From a checkpoint of a small transformer trained on Wikipedia: untied embeddings, a variant of Adam for these matrices.
Each number is 50 + 15 x the weight over its row's rms, rounded and kept within 0 to 99. Layers, rows and columns count from 0. The size before them is the row's rms in percent of the matrix's.

# gate: layer 2 MLP gate, 1024x256, rms 0.0672, rows 204-220, columns 192-255
# up: layer 2 MLP up, 1024x256, rms 0.0651, rows 204-219, columns 192-255
# down: layer 2 MLP down (transposed), 1024x256, rms 0.0625, rows 204-219, columns 192-255
gate204 105:27 71 55 28 64 46 77 49 38 55 53 36 55 62 33 53 51 63 46 49 32 36 68 56 49 29 53 41 56 32 50 56 51 57 39 42 32 46 52 50 64 61 40 51 51 21 59 52 65 64 46 59 88 41 43 27 42 55 46 32 66 87 37 40
up204 104:61 88 38 18 26 46 55 41 69 39 37 52 47 61 51 35 37 29 63 71 41 36 81 51 42 38 49 38 49 34 60 57 38 78 34 50 39 65 56 63 54 63 40 67 54 48 41 27 62 62 69 59 59 26 30 32 52 63 29 30 60 67 43 45
down204 106:38 59 33 53 69 29 42 58 34 44 32 61 37 66 39 60 92 48 59 61 78 45 54 59 76 27 31 26 53 65 58 62 45 65 38 68 35 47 54 64 58 55 43 30 42 50 53 44 38 69 50 43 60 43 46 79 51 53 57 65 59 71 38 68
gate205 074:80 16 51 19 58 59 64 55 53 40 17 64 56 43 43 31 55 35 65 31 42 29 40 54 45 46 73 54 63 43 30 46 72 69 73 70 38 39 28 67 44 69 53 58 41 48 47 83 21 40 51 63 82 50 70 46 53 37 53 47 38 63 45 61
up205 076:44 49 59 44 55 38 58 65 68 33 00 72 46 66 47 58 60 54 46 49 68 39 21 35 50 55 55 45 61 50 46 52 37 68 73 29 50 54 57 57 67 61 55 24 29 46 37 52 34 44 42 47 30 64 38 83 43 45 67 52 44 38 39 60
down205 080:77 41 56 47 70 15 29 59 88 13 38 55 51 57 36 52 23 65 64 52 60 34 54 70 45 50 62 25 57 54 56 48 44 36 32 41 26 56 29 66 34 44 42 61 27 48 63 34 32 57 63 55 33 51 55 55 55 57 40 33 54 34 59 43
gate206 126:51 56 33 45 42 46 53 52 64 51 27 55 47 56 47 57 52 33 71 48 36 56 81 40 39 67 57 35 43 64 71 44 48 64 62 70 52 72 52 74 74 68 59 22 54 53 57 62 78 43 49 59 56 36 62 40 69 46 56 54 59 42 49 53
up206 130:47 28 51 53 66 34 56 59 60 57 40 66 61 45 20 50 58 37 57 69 05 69 55 55 50 45 24 85 29 19 59 28 64 48 53 32 42 62 48 69 62 56 53 48 47 67 64 55 52 56 50 63 35 62 38 43 48 39 73 52 74 48 39 50
down206 126:44 41 74 59 60 44 56 46 34 55 39 65 64 33 35 55 99 67 45 40 47 60 61 39 11 46 43 86 36 38 57 38 42 50 44 40 45 69 42 58 58 44 41 47 46 53 45 64 52 39 41 71 44 58 36 56 34 52 50 39 66 62 51 54
gate207 197:63 62 51 41 50 41 48 52 49 53 54 56 79 49 46 61 77 54 50 71 51 39 59 71 47 55 34 34 68 44 70 67 28 59 56 33 48 27 52 43 53 47 36 49 34 84 24 62 37 44 54 42 54 44 60 44 55 52 43 81 47 58 69 19
up207 154:33 40 58 51 35 63 54 34 53 49 55 55 45 54 61 38 59 34 53 38 50 53 44 21 36 40 60 65 24 57 25 37 58 33 30 57 55 69 45 64 55 33 43 57 71 31 61 57 57 38 51 69 47 63 51 58 38 55 47 29 51 45 48 56
down207 138:66 71 38 47 61 40 45 63 36 52 40 33 42 45 49 74 00 58 58 58 40 34 50 68 62 52 47 38 62 42 66 60 41 53 60 44 49 37 54 39 42 51 57 51 47 67 44 50 49 48 52 43 53 43 52 47 45 48 40 68 55 46 41 44
gate208 088:41 74 39 60 53 63 53 51 31 76 47 90 37 39 69 51 56 49 40 33 45 32 36 50 56 44 21 62 37 23 59 69 47 60 56 30 53 49 61 53 39 73 48 58 45 42 70 38 49 73 82 47 54 17 36 17 67 57 35 30 62 49 31 62
up208 092:62 37 51 59 65 74 58 44 46 61 54 57 51 41 56 62 60 57 33 47 38 70 38 55 26 40 42 70 58 54 50 41 25 42 52 56 44 47 36 31 43 42 54 82 49 73 59 79 44 00 64 62 66 49 61 72 33 62 56 47 19 20 55 44
down208 092:81 51 63 45 75 34 32 67 61 44 60 58 68 54 81 39 32 43 60 42 47 44 64 48 75 41 65 52 71 38 55 44 54 38 52 45 30 56 63 45 56 44 41 53 29 31 55 52 52 56 49 66 48 59 71 68 77 45 61 41 19 41 44 38
gate209 103:29 53 47 49 52 35 62 56 71 49 00 56 37 56 59 49 36 29 50 51 26 61 46 44 61 53 63 42 63 83 57 68 52 80 61 67 43 60 45 36 45 46 54 33 20 60 58 24 69 56 42 56 50 71 00 50 44 58 52 42 61 62 57 65
up209 099:51 48 15 26 31 50 63 54 50 51 43 63 49 58 81 53 49 31 64 58 39 25 91 56 50 55 78 33 39 43 64 42 58 41 38 86 68 52 37 66 67 58 60 40 49 61 38 63 60 81 31 33 53 72 29 55 64 56 67 25 86 60 40 60
down209 099:46 65 12 37 30 48 35 64 55 53 67 67 57 48 55 49 68 46 41 52 42 49 53 58 39 50 69 35 60 50 58 15 60 37 41 53 51 45 40 43 50 68 66 46 55 49 31 76 44 57 20 50 33 50 68 42 59 49 31 28 71 85 52 57
gate210 106:60 48 52 72 64 27 56 48 42 80 31 58 51 41 52 26 59 69 23 22 63 53 27 81 50 41 41 68 65 66 39 61 54 51 84 47 62 50 66 60 70 42 39 61 23 49 48 39 45 47 66 54 47 69 32 40 30 20 53 41 38 34 54 82
up210 108:81 31 51 56 51 51 41 62 55 54 46 74 41 50 49 41 51 41 34 36 44 66 41 67 39 53 51 77 74 90 51 44 44 37 67 78 41 45 68 40 57 60 22 67 35 61 49 52 36 40 64 47 73 32 72 47 15 48 58 68 23 42 59 33
down210 101:80 66 81 38 43 35 48 35 46 46 76 55 30 52 61 35 99 60 42 41 29 63 33 44 43 45 68 54 60 29 39 60 53 46 46 65 53 34 43 29 44 38 17 49 51 39 55 26 65 52 45 64 41 65 56 58 73 39 62 44 81 74 61 72
gate211 087:37 59 56 34 29 33 32 47 96 64 45 54 35 31 51 28 24 47 59 53 48 67 60 46 31 44 47 28 79 56 27 72 44 99 43 35 52 61 50 59 57 57 36 59 77 43 42 40 25 45 20 37 53 51 36 49 54 49 46 39 40 57 51 46
up211 092:39 56 47 38 56 58 36 42 46 39 40 93 37 31 57 42 31 40 59 47 79 63 43 40 50 74 83 56 45 52 40 52 57 37 46 22 37 62 45 46 61 30 41 87 60 59 68 79 35 39 63 74 48 26 48 63 39 75 71 49 55 35 43 38
down211 091:58 59 52 44 48 56 51 32 61 56 35 48 40 40 32 47 96 56 44 68 46 38 64 47 42 55 55 57 46 57 55 50 34 50 45 44 35 86 57 57 75 17 27 71 35 76 67 21 38 45 43 46 47 67 44 59 39 52 28 57 48 31 53 41
gate212 106:53 30 33 31 53 42 66 39 55 47 39 78 59 38 67 49 57 42 69 86 90 70 58 34 63 77 74 63 75 40 45 45 50 74 65 59 66 32 48 33 59 58 83 52 48 71 26 64 47 51 31 58 45 66 34 14 51 29 55 62 45 50 52 74
up212 103:31 61 49 39 37 62 60 59 58 25 58 73 66 40 27 24 77 52 52 75 42 42 23 51 50 53 44 72 70 33 33 53 62 43 61 49 45 63 31 47 45 59 35 51 19 56 32 29 36 45 46 76 63 47 47 28 45 43 71 51 38 52 61 44
down212 111:51 47 23 49 59 47 18 69 42 44 68 27 37 59 50 47 18 67 38 60 41 52 54 52 29 39 56 50 43 46 42 61 18 45 55 45 42 72 43 64 61 51 32 73 50 69 44 79 55 58 59 43 45 66 60 49 51 64 43 71 29 54 51 42
gate213 102:62 38 43 79 47 61 44 63 31 19 42 35 44 33 51 49 70 27 50 64 70 46 50 30 48 36 41 51 64 71 61 19 60 45 67 36 47 51 37 70 41 48 37 74 58 48 49 38 64 51 51 64 71 65 63 43 39 26 63 72 17 67 43 52
up213 103:46 45 39 28 41 89 60 75 80 50 51 56 53 29 52 60 48 29 57 49 91 51 60 56 25 71 48 41 66 44 37 57 70 35 67 47 78 44 48 18 50 72 49 28 42 24 30 73 39 36 68 56 42 39 47 42 49 49 95 44 71 36 37 62
down213 102:33 48 51 28 54 37 46 59 46 48 38 43 46 44 39 28 00 39 64 52 27 27 62 76 82 48 66 11 60 61 82 38 32 61 82 57 44 62 47 56 19 23 48 39 65 42 51 45 48 58 32 63 58 55 35 16 64 45 48 59 52 53 68 66
gate214 083:10 62 48 51 41 74 56 31 48 69 46 57 38 60 57 57 35 48 50 54 82 42 59 57 63 14 75 52 32 64 55 02 58 80 43 62 53 49 31 57 48 42 61 97 76 58 66 51 56 93 41 51 39 36 26 74 53 58 36 58 65 55 40 27
up214 082:42 44 53 68 46 51 55 62 44 66 48 61 60 68 51 55 61 66 59 43 78 27 45 50 50 74 57 32 31 49 59 18 44 46 93 51 75 44 38 33 56 25 38 39 45 47 48 70 40 73 44 48 33 30 38 71 55 40 56 61 35 45 52 26
down214 088:31 50 49 54 35 19 57 14 60 60 22 62 26 58 29 51 63 61 55 60 58 62 26 41 44 43 40 47 47 64 51 67 39 71 72 42 45 48 46 32 61 45 40 64 61 35 35 39 74 39 34 45 53 38 52 81 58 59 50 66 37 42 72 50
gate215 130:79 44 69 85 69 65 23 75 63 39 44 40 44 47 33 34 35 73 40 48 16 57 40 57 59 44 64 50 36 55 52 59 54 47 21 59 40 64 52 39 59 72 69 57 63 36 68 46 55 48 83 54 60 57 34 61 56 42 47 34 41 27 41 46
up215 123:36 42 49 26 39 53 85 33 62 54 53 69 38 62 48 57 50 18 65 55 56 46 55 32 62 32 30 50 67 59 35 57 71 85 74 59 39 30 40 42 43 52 41 35 30 42 48 15 53 54 27 30 42 61 50 35 35 38 47 67 51 63 42 70
down215 113:65 44 51 47 65 63 46 59 57 51 55 43 57 67 56 75 00 36 48 39 48 39 53 54 46 33 41 74 54 51 49 60 72 68 42 46 34 64 52 45 63 47 65 50 33 46 66 57 38 49 64 48 55 52 18 47 88 33 35 35 38 51 57 75
gate216 149:43 37 56 61 38 49 32 34 33 44 34 51 64 38 47 38 69 42 56 49 57 55 60 65 40 52 77 25 45 56 16 65 52 46 36 35 53 30 50 42 21 34 44 56 65 30 46 44 54 41 57 31 59 49 27 50 61 47 56 50 46 66 49 54
up216 134:35 30 63 67 59 14 27 45 20 66 30 41 69 32 42 48 52 47 69 38 51 63 45 39 46 48 53 44 38 62 16 38 58 41 46 50 34 38 45 46 27 48 61 61 54 34 68 37 33 37 70 53 72 35 37 75 44 43 76 47 57 60 42 40
down216 119:47 51 55 51 43 44 81 56 49 32 49 53 30 52 65 77 99 46 46 83 55 48 44 47 51 62 39 51 71 35 68 67 37 63 52 36 81 42 60 54 76 59 45 36 32 75 37 58 40 54 39 50 38 66 61 61 42 48 41 68 47 44 42 45
gate217 075:60 40 46 70 50 87 56 38 33 34 47 42 43 57 35 52 21 32 17 44 43 63 76 35 52 57 29 42 39 42 33 58 19 55 73 56 40 56 44 54 46 63 29 42 61 65 29 45 59 75 55 41 83 61 61 53 78 48 90 65 46 41 49 44
up217 076:49 20 52 51 62 91 80 31 54 52 59 60 48 44 27 48 59 53 56 67 49 34 42 71 42 49 56 47 49 42 65 47 41 32 58 71 53 52 79 53 39 36 42 39 34 66 26 42 69 54 14 48 38 44 38 43 32 55 69 85 38 44 64 44
down217 080:56 47 50 67 70 62 59 58 51 56 68 46 70 54 38 43 53 54 71 27 33 62 58 71 82 51 48 39 35 74 62 67 45 46 44 34 47 49 67 49 68 33 74 35 38 38 22 44 37 60 21 64 47 61 37 36 52 65 45 67 29 47 35 34
gate218 133:48 38 65 35 38 41 33 34 48 72 57 18 64 34 45 49 51 50 50 33 55 52 45 31 48 72 71 59 81 43 49 57 56 54 39 45 11 42 38 72 31 78 50 48 48 55 29 40 61 44 56 44 39 64 43 36 43 53 48 71 34 28 36 57
up218 132:48 48 51 43 36 39 32 36 59 69 53 14 67 41 39 51 43 53 40 34 62 58 46 37 59 66 77 46 89 44 43 57 68 64 44 54 10 46 37 72 24 84 56 46 43 42 37 47 67 34 59 38 45 73 49 37 51 54 45 72 34 36 37 61
down218 122:22 38 57 31 19 57 45 34 56 54 68 36 64 33 65 49 99 67 46 31 55 38 57 27 30 76 61 55 64 38 45 57 56 60 44 17 52 40 53 63 63 56 43 49 42 65 43 54 42 66 44 34 16 50 60 37 41 51 48 72 45 20 58 26
gate219 089:76 55 51 23 68 24 16 50 61 66 65 50 58 41 35 28 45 43 37 48 50 38 54 48 62 72 59 49 67 56 43 45 44 22 27 53 69 54 59 41 48 46 51 59 57 56 36 53 45 50 46 56 60 35 28 25 40 66 52 40 36 59 25 70
up219 095:70 12 51 41 47 79 49 61 47 74 75 38 52 76 71 62 49 49 35 42 62 57 49 43 59 54 39 49 53 74 53 39 54 33 29 60 44 39 63 48 61 43 60 55 32 19 67 57 29 50 49 69 58 49 63 38 69 30 56 82 74 72 55 60
down219 093:53 75 54 22 64 50 46 54 44 54 49 26 44 40 35 44 57 46 86 39 54 38 46 48 64 31 71 38 74 53 62 55 30 55 73 51 16 38 37 71 65 56 49 30 42 65 39 39 19 44 44 50 31 49 21 55 42 50 74 58 54 44 44 59
gate220 084:42 48 40 32 56 44 42 47 59 54 42 46 66 74 64 83 59 45 42 52 81 38 46 42 48 64 50 37 61 38 43 37 20 68 66 71 63 36 73 37 49 78 62 49 51 41 62 30 33 50 63 60 47 00 44 38 75 50 60 45 46 58 52 50